Weights of a small transformer language model: rotary positions, untied embeddings.
Each number is 128 + 32 x the weight over its row's rms, rounded and kept within 0 to 255. Layers, rows and columns count from 0. Numbers have three digits each. The size before them is the row's rms in percent of the matrix's.

# layer 2 MLP down, 64x256, rms 0.18, rows 0-63, columns 0-31
098:154102095073204140082128078125121095140089038099122061129118126124125110110107092166163144100134
094:207144064119136043184172081144091135094068112131156119201156124066139134126139195125137119148121
086:084153205089102143187111138091090116130107106125149138157101126128131136113138167097128098099164
119:154125101147178118072125089198143079107112152151130169139127189154139039126173111147172134136122
105:114152137124101145183038095154128080110104111161116126155129139120094122096132064055193166197118
097:108131122152103146132172108131161113087079152158081157122163144099126145099079106123108152115153
077:124107129112087144147119171117112122147138119105151122049125048145120124032119095113120186148103
097:136107112086066132077195147121129177079178113101156173139163136110115125145105137098134163149120
102:156107225213136122149116171075153111105112130143193145074079176076107153141148103117100120169169
093:089154140124086149142119137168134114070132126091126160169166108128142125144176159081067084087127
108:069112142123091138103122132075123126155131135087144097082128092184127183115149150106138096143132
110:133177128095090126200124088162111121168114099140131188157112112124144142140123147123134086176103
090:076137101121118110118140047168179121066108145140099084172135119060095159151090113152072123130093
093:103093117096100140150160093139109169147118159124122118093081108125153121074113129180095154174200
097:129093151117127108184198173128139216065084132113170133121077155146154108119102094121090118139176
082:107141127140139160097157139093112147150204134168115138136162149089090096117124107156146097125161
099:102140148123092100144092136129137132146143097142115122121062129126122171178102140106170094177172
108:114119126104138089074131113139116106125144068088054133112104114144096085136178103160109132106195
092:160108091151129125150075087100233098080174098177199131160132100118168149093116155107085119123168
105:103144150080125069122153090100138057114109129142049121119090126206154111119075119149134147153114
095:165158103134122099102077131172153136094153106137126119145230117131133147103059148084105090104140
099:092109107112103124120120155183129106133113148075146169134179105106145168105102167127104164107123
094:165129121146123118160123122172182119158159122160142110152154095086116165109115128108105199115151
101:147133122072088140083165128060163122154152130126108148160097141153111186107113143116162143050198
098:172169139154156125142100144124134115114121117146121118102081117156040132106070162141122065169101
102:131103132124117156102130120166141167097167186135141131123204159109133159154080150132160133179133
097:177117140081177180092152124141099105121104153124097114121151085065055149151099147144134105085078
104:157134084135068065137088119133165124115127146220131137142162143155146104102159130160193147131147
086:162134177134120109130149137147065085091105125115147150180101111089130149100154179147120124133157
103:148127160080152150154140143132133124150150179123175086131114119120154132114173138113112163093158
100:111126106094165190140194121192099113203201111164124082146109120141163128150168116177159147075132
101:123111086164108099142161122126138160127110128126123118188186162125157151097121103126173110147111
100:115107195160138125110151111184110163160219104144153196106093144177132138081135104103206105085147
098:123101100170127105149048158160105099121188159114174128098110132141138147127112129080103090120133
093:125085118107136145146132108110115118202142144140122088166076162142129178088127130125196139142118
110:157136132085166189135153129077140114122094136133080129117120157152083137185150116166081115174105
098:126058086146121150116089119090115171114179084141183132097080106144148089076158142098105154159146
099:124229119084163125109159138145131097177097152102135137130099114136154113074179130187070086176067
107:102141136125146096113113146084077107158122061098155118087151109241101100108153140157090095080125
104:132128107089081036123110134158139107134128117192183094127122162172177103094158126195135133136074
100:141073092184112125105097120115105132028143106099114114128143169086159093084161122146139148164126
090:130115131137068103103121138114157080133149111132101108125166113148145042157116111084105099201123
096:141056127102063115143153104064152131125141091173156112126099100097139137147160115115083118142086
102:107132101151119162167130095127116127129127144152127086149128136171191084137142123113109174109091
100:095070135119087113125120085078167158123094137147085141117124109089131096076126067112152119158123
093:121106039044141145132185140165137146093141114120090167167001151102156151103110082115156165080128
099:088155102072079061089125185179093137169094082125097168153061172097073167118139158092151080099148
097:131126204130114141193074124139148113108170095130166152149100173108153160144110139114106147105086
123:149129107146120131174154148109167154122143177130138090089146141128137123180126105090087155090104
098:134255124172131117185182162154163120116166113120124122157159113123112139110102160174126142107139
107:107115123063164160162143142126149079174141145120132153159069119179101148168117129147140146122149
087:153137129181136154154118166124133067149138084156144156155034097107108219143122110115174147144172
101:074177113121151161047175091119084142157127155081092113107170120182139156125135168163203152125116
105:135121140044086085091164113158156109109119117139106131092150134131068192097145169103116047168153
099:112132122091135063113184138149139098097115116096155166092128131086155146142128090099135113161137
084:082116127160096076139170104147126138077144080122136104148110118121161200132166145065124151117170
089:125117186149153093115116183113080074157158186090154130135185125101079200093166165100217102116150
096:166113058127059105136163079161144066134192168125178139126089150087163096124088123123134164131086
097:106155095152139141143100120155141080117143143059176128116166119131112132065147145141173124102062
103:149117158084122136169213170085096140131086139127085160164130170070084138092139128159130085125117
165:141102137129097154140145125131137082075114138112097145122125151103108123116127050138092111123123
088:119164122168146136151118128127147118105061159138134132130117130148143112161121138140130135200115
086:122136153153171075116174127126103108087077178164129195214148156128144107142071165106108163070154
111:089181113180071161112143155116123202094098077152110123134113113173138156152143142085160142132194